From a checkpoint of a small transformer trained on Wikipedia: 29M parameters.
Each number is 128 + 24 x the weight over its row's rms, rounded and kept within 0 to 255. Layers, rows and columns count from 0. The size above them is the row's rms in percent of the matrix's.

# layer 3 MLP down, 384x1024, rms 0.0842, rows 278-382, columns 704-767
size [109  94 108  93  98  96 116  98 102 108 106  98  94 101  97  90 108 103 100  90 106  99  96 121  96  97 101 100  95 100  95 102 102  98 101  99 100 104  98 102  96  97  99 100  94 105  94 101 101  98 101  99 101  97 103 103 101 108 100 105 102  99  98 101 103  96  98 101 101 103  99  94 111 102 100 101  98  93  99 102  99  97 100  95 102 100  97 100  96  98 102  95 100 103  92  97 105 102 100 101  93  93 103  94  99]
[[156 109 110 140 119 164 100 127 100 119 134 145 172 112 146 101 139 125 117 151 107 105 167 130 124 150 129 158 112 103 125  92 159 160 129 140  61 107 103 114 108  79 133 129 137 125 109 111 121 160 159 134 103 116  88 115 138 134 139  99  97  88 134  99]
 [ 99 168 129 145 125 162 102 106 111 138 135 147 150 151 100 174 167 114  93  99 138 124 130 137 141 157 149 115 136 152 140 137 136 137 108 123 149 162 147 154 112 118 105 157 152 108 114 118 102  97 111 113 131 132 131 121 150 157 101 116 151 153  80 126]
 [112 137 151  93 115 139 153 145  93 150 133 104  96 108  91 122 118 135 102 100 145  80 139 124 102  67  86 149 132 127 142  88 175  90 142 165 107 105 160 160 126 151 114 150  90 108 151 147 141 150  68 139 179 124 126 115 136 168 167 142 119 125 123 133]
 [133 109 112 101 124 154 138 120 130  94  73 133 136 144 119  94 167 137 124 158 119 137 121 113 128 105 146 146 120 103 101 168 134  74 132 134 162 130 137 110 126 122 156 161 142  88 106 151 131 157 135 164 180 169 142  90 136 133 122 133 124 145 166  98]
 [144 147 128 142 102 112 109 131 126 164 145 117 122 126 146 108 126 107 136 135 107 122 134 150 137 159 118  98 132 132 131 101 149  82 128 132 116 172 128 140 155 108 134 111 128 113 121 180 104 133 120 120 124 127  98  71 125 141 119 137 136 105  89 113]
 [153 136 127 157 125 194  82 137 120 126 101 113 140 111 153 133  89  95 156 152 114 119 138 152 131 131 140 166 158 122 182 126 130 138 122 161 133 132  90 151 118 126 125 140 131 138 110 134 113 164 147 135 129 150 136 121 112  80 101 116 107 105 120 140]
 [133 132 135 115 165  82 110 145 112 111 111 123  99 142 142 137 102  94 151 114 118 122 124 134 166 122 137 119 143 111 163 126 130 149 154  96 144  98 131  83 149 146 120 106 149 127 127 153 171 145 147 118 112 147 127 128 141 136 167 107 129 132 137  87]
 [ 92 111 149 143 132 106 124 133 132 129  97 121 119 149 103 114 139  93 138 135 110 145 149 126 198 103 131 112 139 102 125 107 159  88 156 131 142 128 168 128 114 113 146 107 102 115 132  81 155 134 165 118 140 159 152 114 124 116 106 163 157 130 123  72]
 [ 91 129 102 130 139 143 125 104 150 177 141 153 128 149  83 138  98 114 114 116 113 125  94 153 108 119 134 156 142 133 147 129  74  64 133 138 132 105 139 124  96 171 148 101 118 123 148 102 174 116 131  85 144 122 118 164  99 115 129 110 138 103 112  93]
 [130 121 108 123 152 116 142 118 140 172 148 154 116  92 149 130  96 144  96 113 121 123 115 126 134 134 123 132  79 154 148 122 130 135  91 168 112 134  98 129 141 125 126 118 149 105  97 139 130 116 149 147 111 113 129 153 126 141 135 120  92 122 123 152]
 [131 120 165 125 109 177 136 112 149 127  99 135 161 117 124 144 122 148 149 134 133 119 116 144 144 132 122 117 111 146 124 108  93 101 135 164 116  99 152 103 131 113 118  96 139  92 121 138 100 104 151 135 128 110 104 137  84 138 142 150 202 139 105 100]
 [120 101 119 135 127  72 113 127 147 113  88 141 106 105 118  98  81 138 121 123 160 164 120 136 113 121 154  95 127 116 144 124 130 151 163 145 126 134 109  97 144 121 147 100 132 133 158 140 115 115 147 118 125 127 101  98 124 129 143 133 153 105 135 131]
 [123 136  98 122 123  98 169  82 113 111 146 171 128 131 128 176 139 127 141 152 119 171 136 156 162 132 141 133 105 134 115 123 127 128 140  99 125 157 155 154 102 120 134 104 183 143 122 159 154 121 119 124 124 106 138 153 161 151 160 130 137 116 126 131]
 [ 93  95 132 149 127 181 139 121 156 126 121 127 148 103 138 108 186 147 109 160 129 115 162 131 113 171 131 137 157 142 111 113 164 155 108  96 180 160 121 179 110 125 134 106 123 120 149 135 122 155 108 115 127 136 107 104 112 118 128 118 121 127 112  93]
 [116 136 151 141 138 161 103 142  91 143 158 128 125 143 162 104 146 121 116 131 158 148 154 167 122  71 141 115 171 156 108 125 153 164 121 127 128 119 119 134 128 156 128 140 159 185 174 110 139 123 102 123 119 172 128 128 139 146 122 119 145 119  90  75]
 [125 124 122 156 145 108 104 118 114 119 135 138 136  91 122 150 139 115 140  78 133 114 121 127 112 120 118 142 138  89 113 108 153 127 122 170 117  82 149 157 122 101 113 147 112  99  94 112 123  92 140 146 108  85 153 130 130 141 129 110 134 119  97 131]
 [ 83 131  90 108 101 127 160 126 109 121 133 101 107  93 146 166 106 112 137 131 141  57 163 133 151 171 168 114 142 127 119 168 126 151 137 148 119 114  98 118 145 127 145 110  98  93 118 156 170 109  92 102 138 121 104 152  92 130 105 135 109  75 130 158]
 [111 150  77 101 107 133 112  91 131 118 122 132  94  88 142 136 126  83  76 152 126 121 184 146 145 123 157 144 156 128 123 100 140 114  99 115 150 141 112 115 138 122 153  85 141 153 157 180  97 150 131 105 100 142 130 124 143 132  96  73 149 182 142 146]
 [ 84  72 108 133 105 101 178 101  87 136 117 123 136 135 114 125 156 142 115 150 102 120 147 124 112 107 183 135  84 103  84 153 121 146 139  98  70 134 130 166 158 108 100 145  92 112 106 156 133 134 145 120 124 117 136 101 155 115 144 168 148 126 129 104]
 [127 166 141 133 100 112 173 121 149 111 107 143 109 128 176 159 129 145 169 128 143 160 106 106 126 101 152 172 167 120  76 119 122 119 153 129 154 146 129 119 155 142  87 167 116 118 119 152 168 179 131 157 137 155 127 133 141 122 130 134 145 117 121 118]
 [104 135 116 109 135 116 114  93 124 105 156 114 128 164 103 128 121 133 137 157 103 129  93 130 134  76  75 111 101 156 129  85  97  89 126 121 170 131 136 179 119 139 122 121 161 126 122 145 159 130  81 125 128 107 146 142 158 126 106 103 140 145  94 137]
 [174 148 168 116 131 134 111 105 153 107 131 157 170 147 116 166 113 170 114 156 107  73 147  89 122 113 105 127  98 104 156 126 148 156 120  91  80 156 184  87 166 139 163 138 115 122  94  76 114 130 137 131 105 148  86 131 120  95 105 112 108 160 106  78]
 [ 72 102 158 102 135  94 113 150 103 136 124 135 129 144 106 126 100 176 125  62 167 109  96 136 139  75 115 136 113 147  90 141 125 106 130 168  95 126 148 134 150 143 129 139  55 125 206  95 128 120 168 170 143 149 104 130 138 125 107 183 111 184 124 150]
 [153 116 124 100 109 130  82 103 156  95 113 135  68 169 133  91  73 112 125 129 143 164 123 143 143 144 141 110  85  65 152 110 147 157  94 112 142 116 126 162 147  85 124 129 128 133 137 134 140 158 137 113 122 140 142 157 137 147 135 119 156  97  97 140]
 [157 139 138 105 104 156 107  96 124 161  97 151 101 164 145 143 157 137 126 122 124 134  98 138 158 107  95 110  82 111 135 133 141  86 131 128  99 142 100 140 136 156 134 116 147 105  60 125 104 142  70 130  73 157 170 107  71 122 154 164 108 135 138 138]
 [158 112  92 128 135 166 125 110  95 139 174 169 137 112 141 112 101 115  69 127  38 155 123 134 132 140 134 145 113 178 120 126 193 117 144  99 160 130 143 134 164 121 146 131 103 169 138 120 129 133 130 123 155 128 134 137 162 109 143 119 120 140 115 105]
 [137 106 131 112 141 140 149 145 124 153 118  78 128 129 142 128 102 126 139 101 168  87 141 120 124 160 146 147 139 130  85 100 154 132 104 118 127 131 128  89 160  96 154 137 176 113 157 111 159  83 123 113 107 128 126  84 141 134 137 148 126 163 134 128]
 [ 38 148 122 116 108 141 135 157 113 111 118 146 124 126 128 122 134 121 160 179  91 132 130 123 142 113  74 112 152 142 171 122 148 142 108 158 116 109 109 123 160 162 117 113 170 138 137 174 165 113  87 150 106 161 142 160  92 126 133 121  79 121 118 117]
 [147 133 161 113 101 127 107 117 109  88 102 128 128 121  63 130 122 129 107 111 108 100 104  65 130 128  97 164  74 167 120 143 172 148 153 154 133 167  99 132 165 103 172 131 117 129  85 145 112 110 159 118 124 160 162 167 150 163 186 152 118 158 132  91]
 [111 140 159 136 104 157 123 137 141 131 147 133 164 111 120  97 113 124 146 165 112 126 112 120 131 137 136 117 103 102 128 106 114 117 167  80 128 116  88 164 107 130  97 119 141 113 120 118 115 131 155 139 158 125 154  88 156 155 132 139 107 142 147 107]
 [ 69 121 120 170 146 144 103 118 159 146 100 109 151 150 140  99  98 123 130 175  91  99 119 178 130 146  84 156 105 119 138 114  76 112 117  60 165 149  86 128 122  95 141 152 121 136 122 129 126 154 135 158 153 118 133 142 106 127 171  81 162 116 164  99]
 [ 90 104  92 135 152 127 101 127 113  93 157 167 194  97 117 159 100 107 123 147 128 111 132 105 142 140  87 110 120  88 104 160 162  83  79  92  94 124 150 113 126 148  93 150  66 127 130  81  81 109  99 131 136 128 147 162 127  90 130 128 116  82 118 126]
 [ 98 147 116 144 128 134 142  93 131 179 167 146  90 117 104 100 169  94 154 155 102 142 161 153  92  90 133 120 104 116 118 107 129 136 141 109  81 145  88 131 121 168 141 114 121 124 100 113 124 128 127  97 149 105 159  76 129 109 156 130 156 137 160  96]
 [111 127 168  95 124 101  98 141 127  84 149 123 125 118 136 173 106 120 160 165 119 107 107 172 131 119 145 159 149 139 116 150 103 146 133 139 140 148 151 113 128 125 134 131 139 118 116 145 115 134 169 153 120 123 149 134 152 101  96 148 134 117 128 153]
 [111 127 162 157 129 102 118 138 181 103 131 135  94  99 143 202 132 113 164 130 126 150 108 116 105 123  73 137 149 137 151 114 113 133 163 142 143 130 100 133 127 126 135 118 107 140 154 178 120 182 142  95 180 138 150 117 152 120 151 177 115  41  95 113]
 [161 120 122 115 121 130 151 138 116 150 146 149 119 101 102 140 158 137  67 148 129 106  87 102 149 137  69 159 122  95 199 134 114 143 128 140 177 127 135 125 110 122 131 145 117 171  99 141 162  95 111 130 123 105 161 151 146 143 142  96 124 125 185 173]
 [151 114 129 127 113 151 145 106 176 148 116 135 140 146 127 164 140  89 110 155 132 139  86  98 112 128 161 143  78 143 122 164 142 106 118 150  99 126 175 156 108 141  72 131 155  90 109 118 128 125 111 157  86 131 123 135 117 119 112 104 129  92 110 130]
 [146 177 106 171 158 148 127 128 136 134 149 104 125 110 129 131 170 112  99 155 167 139 155 140 161 122 140 130 115 131 109 150 131 108 137 146 111 143 120 102 101 129 111 130 173 148 139 140 105 156 153 126 155 168 117 121  87 141 105 174 141 118 179 156]
 [132 146 123 167 103 125 142 107  73 124 126 147 126 135 135 105 145 114 190 135 118 147 130 124 137 130 154 118 134 113 139 150 164 109 116 171 128 177 150 107 115 119 128 174 165 109 129 119 126 145 152 105  96 128 142  45 121 124 127 111 121  90 105  89]
 [126 181 122 171 167 105 120 167 128 119  93 147 134 160 152 149 105  82 165 133 117  77 139 140 114 120 104 102 113 133 152 166 120 124 138 133 121  95 157  84 108 150  79  83 125 106  81 128 122  92 146 149 136 117 153 188 135 134 143 132 154  98 100  78]
 [131 102 114 135 136 123 118 109 117 201 120  90 126 125 155 130 141 126 110  84 136 128 105 165  61 163 136 132 148 143 111 123  69  94 135 143 136 121 107 122 137 109  90 105 163 165 129 114 102 163 118 110  72 148 105 181 130 145 103 109 161 107 116 146]
 [129 125 105 117 125 102 104 129 143 127 172 115 109 156 105 109 127 122 132 150 171 178 114 115 142 115 121 148 121  90 141 159 119 137 158 111 135  96 112 119 136  91  95 170  63 150 119 143 150 132 103  95 100 137 142 131 131 111 132 145 135 118  67 133]
 [138  66 113 108 177 114 153  87 132 143 116  92 114  83 150 125 100 126  60 151 165 119 148 138  87 124 160 102 122 159 137 130 140  93 101 122 179 123 120 106 116 111 133 116 114 124 147 110  94 116 156 111 157 145 133 142 107  93 169 158 125 193 177 113]
 [123 126 138 104 145 131 150 161 124 112 109 122 117 100 132 162 112 144 116 110 162 150 110 142 137 153 142 139 125 144 150 152 134 135 106 133 166  40 112 112 157 150 135 187 149 105 181  90 103 139 142 138 110 147 129 127 136 143 132  93 118 148 111 132]
 [131 171 138 115 150 112 172  75 152  83 119 155 116 105 111  98 115 120 122 134 109 110 130  99 114 123 113 160 175 123 145 107 129 104 165 146 159 126 133 128 145 168 119 118 137 114 101 129 128 132 144 160 139 116 131 145 118 134 128 137 109 118 102 114]
 [120 147 143 126 107 148 146 113 133  98 131  77 184 106 170 105 116 140 128 112 145  81 124 146 135 175 107 123 104 122 144 109 129  90 118 103 102 114 133 159 132  58 133 153 152  85 167 125  86 126 119 132 101 129 120 139 125 156 151 126 146 129 161 184]
 [142 119 129 114 153 141  69 155  96 105 137 109 123 147  68 160 104 124 115 139 113  84 156 100  88 115 105 116 135 117 145 102  71 140 130 142 149  96 135 152 132 117 112 110 111 134 139 129 122 144 138  90 112 135 145 146 149 134 129 139  91  92 163 137]
 [190 151 117 175 137 147 111 112 135 115 156  92 111 100 112 115 133 148 141 142 122 149 125 133  88 121 137 149 130 123 115 147 116 109 122 115 126 183 135  70 111  97 165 105 173 152  97  97 130  97 138 139 113 133 168 126 142 116 139 131 154 139 133 136]
 [190 123 131 160 128 126 190 136 118 101  82 108 138  96 144 157 132  84 160 114  97 113 152 130 158 108 118 116 125 124 126 142 107  91 142 166 162 131 129 138 128 124  86 121 144  91 109 139 124 136 115 137 118 141 139 132 135 117 101 148 160 116 145 124]
 [102 124  66 130  97 128 140 121 138 108 130 135 142 122 152 119 153 108 148 109 150 128 143 127 125 143 135 139 116 129 146 165 118 152 139 126 153 115  88 132 143 120 150 144 157 147 123 115 108 156 131 178 106 145 123 130 119 127  95 103 136 130 105 144]
 [104 143 120 118 135 109  72  87  76 136 147 136 124 149 123 134 126 132 112 137 148  79 164  86 127 135 129 112  78 147 133 140 133 156 131 104 133 160 134 137  96  92 153 120 142 144 117 117 141 133 138 125 138 141 143  98 139 129 141 133 103 154 131 142]
 [143 137 104 124 122 123 155 108 142 163 110 117 118 109 121 102 136 145 147 138 133 178  94 122 116 120  98 160 135 103 123 113 125  67 125 156  76 133 166 133 124  86 136 130 175 152 107  92 131 158 132 149  99 169 108 146 132 129 141 120 150 205 121 105]
 [149 129 137 120 116 122 147 114 112 150  58 163 138 134 174 108 135 144 169  94 130  94  98 119 130 159 120 162 109 127 146 170 124  97 132 167 140 156  79 123 108 136 131 106 152 141 149 100  84 107 139 116 116 139 164 118 124 104 107 166 105 135 121 118]
 [ 75 125 119 128 173 149 147 128 136  84 181 149 120 144 131 106 134 149  89 116 130 165 142 112 154 154 117 124  98 109  92 110 110 134 124 142 132 104 140 101 142  95 114 124 106 140 143 145 151  70 122 143 123 173 100 120 101 136 109 168 150 139 118 132]
 [152 158 165  93  76 152 122 146 119 172 153 133 158 151 134 122 128 136 146 130 110 121 118 162 112  78 101 112 112 103 107 109 117  88 125  83 133 134 150  79 135 130 127 142 100 155 143 119 137 102 107 138 129 143 150 145  96 202 115 124 161 147 129 125]
 [154 148 179  82 117  96 128 147 106 101 121 101 118 137 145 139 137 152 121  94 132 131 137 130 154 117  61 157 122 120  81 127 129 122 143 163 181  70 119  89  83 174 156 145 183 128  97 143  88 141 150 116 139  98  98  96 163 106 153 107  88 130 134 137]
 [143 128 135 158 126 112 155 134 114 115 101 142  95 133 129 171 139  94 133 130 105 138 121 122 153  91 106 129 135 143 138  83 127  78 154 142 132 150 115 150 117  80  99 142 134 135 155 147 100 130  98 167 100 128  96 120 125 135 133 113 185 133 155 146]
 [126 163 147 116 132 123 114 160 150 174 131 141 123  96 149 111  79 104 134 120 132 132 108 119 113 129 105 104 120 137 132 140 122 142 119 125 149  94 150 129 109 133  79 107  93 162 114 134 122 102 116  75 108 153 160 114 138  79 135 155 152 127 119 158]
 [131 134  99 115 134 115 140 147 115  96 134 120 132 124 136 147 134 143 160 152 111 141 143 159  90 124 110 143 162 130 118 103 154 114 169 154 117 115 126 123 139 140 127 136 110 168 128 139 184 105 124 132 128 114  77  95 133 152 120 108 124 120 102 120]
 [137 144 156 165 133  99 126 117 161 123 158 160 135 158 101 134 100 146 133 141 148 105 139 150 143 150 129 130 119 131 120 120 125  98 162 134 149 125  91 126 114 188 114 137 116 118 149 164 106 127 112 137 154  93 143 139 147 159  94 145  62 108  69 115]
 [151 107  65 139 152 113 147 119  84 113 121 138  90 138 151 130  71 159 148 165  78 178  67 133 134  86 133 185 141 144 125 129 149  95 195 129 115 112 121 129 132 137 120  97 128 122 146 147  98 126 181 148 123  99 120 131 109 118 129 185 145 117 123 111]
 [105 135 117  95 129 174  91 136 131 162 131 135 117 129 118 117 133 121 124 128  92 106 156 151 125 118 146 114 130 110 130  90 152 123 134 140 111 128 107  99 107 127 110 156 132 141 107 129 109 136  59 128 171 121 146 124 119 100 140 187 128 129 159 114]
 [155 111  98 142 132 123 110 119 141 142 140 147 130 136 110 146 184 113  93 158 114 132 150 126  91 138  86 144 126  88 149 116 119 145 136 124 130 125 198 170 128 122 168 161 151 120 141 173  77 135 135 134 128 111 132 143  76 124 163  83 108 168 123 120]
 [126 105  92 156 100 105 144  94 130 152 127 138 128 157 180 152 160 145  95 117 119 101 113 174 154 159 142 115 130 129 141 128 102  93 136  95 106 127 134  99 176 134 158 107 133 138  84 117 141 132 117 109 100 153 117  81 130 125 109 163 149 133 111 124]
 [145 138 182 166  95 133  81 113 110  87 114 128 145 122 118 134 104 120  66 159 143 123  78 121 123 103 143 179 129 154 121 137 126 127 120 124 113 130 137 130  98 149 103 162 137 150  86 121 134 131 122 118 140 120 137  94  93 122 111 125 153  95 138 160]
 [150 102 166 149 135  76 134 133  77 136 159 134 164  51 124 142 170 120 136 132 119 132 187 135 122 134  79 135 139  76 149  86 155 145 165 129 117 140 138 124 104 144 105  98 156 128 113 102 109 141 140 124 151 142 176  66 102 119 117 151 114 152 167 127]
 [158 181 135  98 122 118 101 103 162 127 105 149 140 138 126  55 118 106 142 158 143 182 101 168 134 109 121  97  99 124 106 126 133 129 147  99  82 117 157 131 109 125  91 132 110 140 147 132  94 170 114 108 107 119  93 166  95 110 141 125 158 150 146 116]
 [119 104 109 106 158 151 112 135 137 119 114 109 132 123  91 134 153 107 118 144  84 142 146  98 116 108 147 105 116 131 117 163 121 124 122 147 161 159  86 127 111 132 139 115 155 133 103 124 115 117  92 146 164 114 122 146 122 141 158 133 118 158 129 127]
 [172 119 147 129 172 115 151 140  70  93 154 117 138 146 114 150 136 119  78 116 119 130 102 105 106 138 175 138 111 138  89 172 149  67 112 110 161 151 111 127 135 101 164 117 111 105  89 136 111 132 129 148 109 113 131 117 157 111 152 134 136 123 119 121]
 [155  93 162 146 145 157  99 112 147 173 125  90 133 101  98 100  88 127 145 122 120 173 134 104 112 114 137 124 113  99 127 123  83 104 148 106 126  99 131 155  87 144 116 132 119  83 182  87 121 156 116 118  81 164 125  98  99 155 124 128 115 157 141  73]
 [136 166 182 174  97 106 109 122 119 108 111 134 158 117 116 176 148 132 146 102 146 147 126 112 109 153 131 134  96 154 164 175 161 124 122 142 152 171 130  99 136 138 128 109 153 106 123 131 130  98 134 135  91 114 148 140 165 159  97 126 171  98 141 127]
 [143 122 120 138 108 128  89 126 123 135 153 157 155 133 169 128 150 123 116 130 132  95 173  98 128 116 130 116 104  94 100 190 137 141 136 169 124 108 150 149 103 106 130 107 108 160 146 100 133 156 131 120 130 137 108 163 124 144 115 110 132 168 152 154]
 [113 115 117 126 132 130 115 140 137 132 142 142 128 145  86 135 146 209 150 153 124 122 115 110 138  90 128 110 144 122  87  92 119 126 106 105 165 108 124 126 117  80 127 108 136 124 145 145 145 116 132 148 121 121 113 142 120 108 128 121 167 113 150 129]
 [134 134 103 141 160 145 132 107 149 144 123 123 132 133  96 106 149 118 123 151 148 130 109 101 139 155 120 116 143 122 131 144 100 133 148 126  94 133 166 114 153 153  89  72 132 139  90 127 121 108 131 186 118 149 115 161 126 128 114 165 151 143 185 166]
 [172 143 122 106 176 125 139 119 155 119 183  87 106 139 121 117 129 167 156 142  95 113 117  93 129 137 119 115 139 150  97 144 138 100 142 136  93 195 120 123 122 144 156 116 142  97 154 148 120 143 146 106 150 161 127 180 142 141 161 146 113  87 171 134]
 [ 88 107 122 112 118  91 176 157 133 130 140 105 169 116 131  97 161 132 135 117 125  95 122 146 109 155  99 126 159 166 152 120  98 102 102 134 169 132 163 156 157 157 124 108 153  97 111 127 143 118 169 101 133 126 137 112 100  94 119 161 137 135 101 159]
 [ 44 114 152 131 153 194 125 150 108 148 159 137 150 159 117  84 119 154 114 128 120 128 144 136 101 121 101 130 161  91 146 121 145 123 155 138 104 122 105 131 136  65  81  94 109 119 102 131 114 155 113  88 126 118 135 131  95 141 157 154  87 117 114 108]
 [130 144 123 158 133 136 136 121 171 164  98 176  81 142 175 151 148 147 170 118 125 145 122 105 165 124 101 114 117 115 109 104 136 117  89 124  91 118 141 148 150 123 129 134 126 131 134 100 113 114 118 141 118 126 130  92 175 126 131 152  95 134 132 132]
 [121 180 115 143 135 125 106 123 101 135  98 149  85 113 143 143 184 115 118 117 133 167 122 134 104  83 148  99 169 126 134  98 128 146 118 103  94 157 128 136 119  95 107  95  99 109 144  53  88 137  89 109  97 102 122 148 149 155 107 112 150 110 145 143]
 [ 93 132 126 174 137 104 138  72 123 138 130 142 121 118 124 127 134 138 173 155 110 133 132  96 119 104 155 199 188 123 129 119  64  82 169 120 123  98 126 166 142 109 118 121 151 150  86  91 102 151 105 121 142 108 115 140  83 135 155 127 118 147 154 137]
 [163 118 122 110 113 146  85 116 131 161 111 120 138  87 143 120 132  99 155 141 187 155 168 108  94  98 100 133  95 150 117 121 130 155 104 178 150 100 102 126 120 125 127 149 121 149 151 114 102 136 141  77 149 131 130 106 115 119 134 168 137 168 115 156]
 [118 122  98 101 160 149 153 142 184 133 141 134 105  92 135 107 126 177 118 146 144 121 101 114 111 138 107 167 127 155 116 161 137 168 115 121 132 129 105 174  90 115 126 141 108 120 151 146 143  88 146 163 158 107 115 139 100 145 119 107 131 155 146 105]
 [140 154 124 115 129 127 129 114 175 115 146 124 164 121 132 132 135 121 149 104 113  92  90 155 147 113 160 131 142 146 176 139 146 143 113 114 112 134 152 127 110 125 121 141 121 108  96 109 188 123 107 126  92  89 128 145 140 105  97  79 132 133 108 142]
 [ 63 142 119  96 130 132 134  90 144 123 108 135  76 140 154 157 134 134 111 168 104 151 133 179 148 124 129 122 139  86  98 114 152 154 116 146 129 177 146 132 138 108 102 162 158 113 119 151  97 103 160 109 126 133 156 121 157 160 136 107 124  74 174 167]
 [142 129 104 118 157 130 122 140 104 204  89 158 129  86 117 116 189 139 131 117 159 154 105 142 169 135 153  99 113 113 124 148 126 153 102 125 140 143  77 130 169 143 120 105  91 123 112 128 146 151  80 141 142 174 109 122 147 118 141 125  57 160 151 172]
 [152 113 130 123 103 133 128  77  77 141 116 139 158 170 123 170 130  98 120  61 160 131 139 149 127 166 193  98  91  69  91 185  89 123 117 108 120 148 108  99 140 130  92 166 192 100 134 125 112 138 128 126 108 107 124 141 126 125 132 120  90 112 137 127]
 [130 133 147 169 144 119 137 155 147 149 130 152 105 165 119 156 133  87 127 102 145 133 146 137  78 120 173 121 107 116 113 134 125 160 152 134 138 125 117 141 197 116 132 145 205 137 160 122 139  85 147 143  99 147 143 139 153 116 142 131 154 121 104  97]
 [106 126 108  84 128 115 100 155 120 126 137 157 113 151  66 145 133 128 130 160 141 162 110 137 112 162 118 130 194 126 106 152 179 110 126 117 146 125 125 146 116 103 143 169 100 142 142  99 117 139  95 121 123 102 157 126 127 110  62 112 122  82 149 149]
 [113 146 127 131 102 107 173 114 118 136 128 148 124 136 117 130 171 126  88  98 119 115  93  59 114 114 129 127 143 127 103  80 169 118  97 115 151 109 151  90 110  88 130  76 138 113 151 126 104 135 102 114 108 124  69 110 110 145 144 168 127 104 128 114]
 [104 100  92 157 161 146  92  84 166 133 169 157 115 111 127 152 191  97 104  94 165 102  88 124 145 126 157 114 138 139 111 119 111 138 176 107  96 140 107 142 110 142 123 156 147 122 159 119 153  97 155 101 134 128 142 134 133 127 139  88 118 132 106  87]
 [122 100 146 139 141  97 113 123 120 144 129 138 120 116 144 125  95 109  95 150 152 151 110 117 117 180 133 203 110 109 153 116 153  90 107 145 129 162  83  98 124 149 155 145 127 111 134 187 107 150  95 143 144 143 130 177 171 138 158 133 119 128  87 111]
 [142 179 159 129 156 159 124 135 120 116 128 100 117 116 120 141 113 126 174 141  72 127 182 161 163 137 121 120 138 170 104 123 155 108 142 148 136 129  98 121 212 110 107 131 110  82 105 171 144 122 120 127 130 121 157 106 131 128 119  89 161 109  90 147]
 [135 151 153 117 147 163 153 129 131 105 144 129 178 139 105 119 143 116 101 138 139 149 122 120 161 102 150  96 141 114 127 139 130 149 125 114 154 130  88 113 150 174  97 117 133 138  54 116 118 121 129 123 110 137 125 132  89 115  79 129 107  73 111 132]
 [141 137 148 148 165  90 113 117 102 149  74 127 122 142 107 142 147 107 142 101 107 146 129  98 113 199 117 139 155  94 113 146 135 115 127 116 140 144 111 135 121 129 119 123 115 167 158 135 111 125 142 195 166 137  89 130 143 139 108  79 108 105 112 142]
 [118 122 109 158 176 156 132 153 124 158 145 159 187 124 191 143  97 141 118 115 124 100 101 115 141 102 107 126 157 134 122 127 100 117 132 128 115 124 140 147 161 142 119 118 155 172 118 112 122 113 130 127 149 139 140 181  92 109 133 148 178 140 132 144]
 [145 133 138 145 153 148 164 117  84 137 159 144 126  99 132 116 154  83 142 120 163 109 134 157 126 181 102 158  94  68  94 172 149 140 107 121 150 130 171 133 111 108 123 113 146 116 119 112 138 155 121 149 131 130 127 142 103 107  99 112 105 145 134 109]
 [105 118 127 137 134 143 122 163 143 143 129 140 116 145 126 127 128 107 156 144 143 121 136 106 137 121 130 134 139  75  86 111 148 121 139 137 123 115 109 128 115  96  81 130 148  99 117 143 114 105 121 155 125 108  68  99  92 120 130 143 121 133 122 111]
 [135 121 150 129 154 119 134 110 126 125 135 131 120 139 106 103 122 119 148 115 109 136 149 154 153 140 128 130 138 118 123 106 108 133 144 170  96 131 130 118 162 145 170 155 175 113 143 114 140 102 124 125 132 134 151  90 104 130 150  99 131 123 148 126]
 [117 143 164 110 129  97 130 145 147  98 118 148 154 115 153 110 100 163 126 110 134 115 128 121 113 164 136 153 154 150 117  84 149 122 151 104 127  81 120  92  93 130 101 151 127 116 109 124 103 144  79 139 135 129 123 152 134 126 114 135 150 108 125 116]
 [183 193 130 135 148 116 116 134  97 135 158 154  80 132 126 141 125  94 112 122 145 110 140 110 167 127 140 117 140 119 117 106 128 153  65 111 126  76 126 114 104 111 207 140 108 163  83 126 115 104  91 140 111 136 112 127 170 147 109 153 157 122 156 113]
 [117 129 141 149 138 124 142 144 128 156 138 139  78 141 163  84 174 140 132  74 101 140 111 135 125 157 112 136 103 134 105 135  94  86 201 145 164  97 155 113 152 158 157  85 109  95 131  98  77 105 101  67 118 120 136 149 131 112 104 170 111 169  91  97]
 [130  95 139 146 152 137 107 183  94 141 120  90 175 139 120 154 121 164 155 144 129 168 120 136 167 134 134 151  88 148 128 132  96 127  98 121 143  84 112 118 124 137  72 109  99  99  87 150 131 105  97 159 112 114 137 115 137 150 120  90 102 127 138 131]
 [162 103  75 149  87 120  94  72 122 143 131 145 153 112 101 116  70 167 140 127 155 111 156 146 127 128 132 134 121  83 114 117  96 155 131  73 118 144 126 137 114 123 121 145 174 121 137  74  77 170 135 152 129 110 158 143 126 114 147 123 107 122 105 137]
 [121 164 159 155 139 129 147 147 142 120 167  79 137 142  73 121  85  97 136 109 138  97 141 145 119 161 155 138 126 118 138 118  82 168 102  82 144 119 133 136 128 150 112  93 153  85 122 130 112 113 117 148 148 122 127 142 138 130 152 139 142 134  73 147]
 [141 156 139  78 139 190 157 122 146 119 128 156 139 103 168 117 137 133 171 133 157 125 113 116 147 122 141 109 139 117 166  75 136 154 139 140 125 144 126  98 129  81 131 129 152 153 147 139 123 131 126 147 152 161 121  62 126 129 185 152 111 132 104 147]]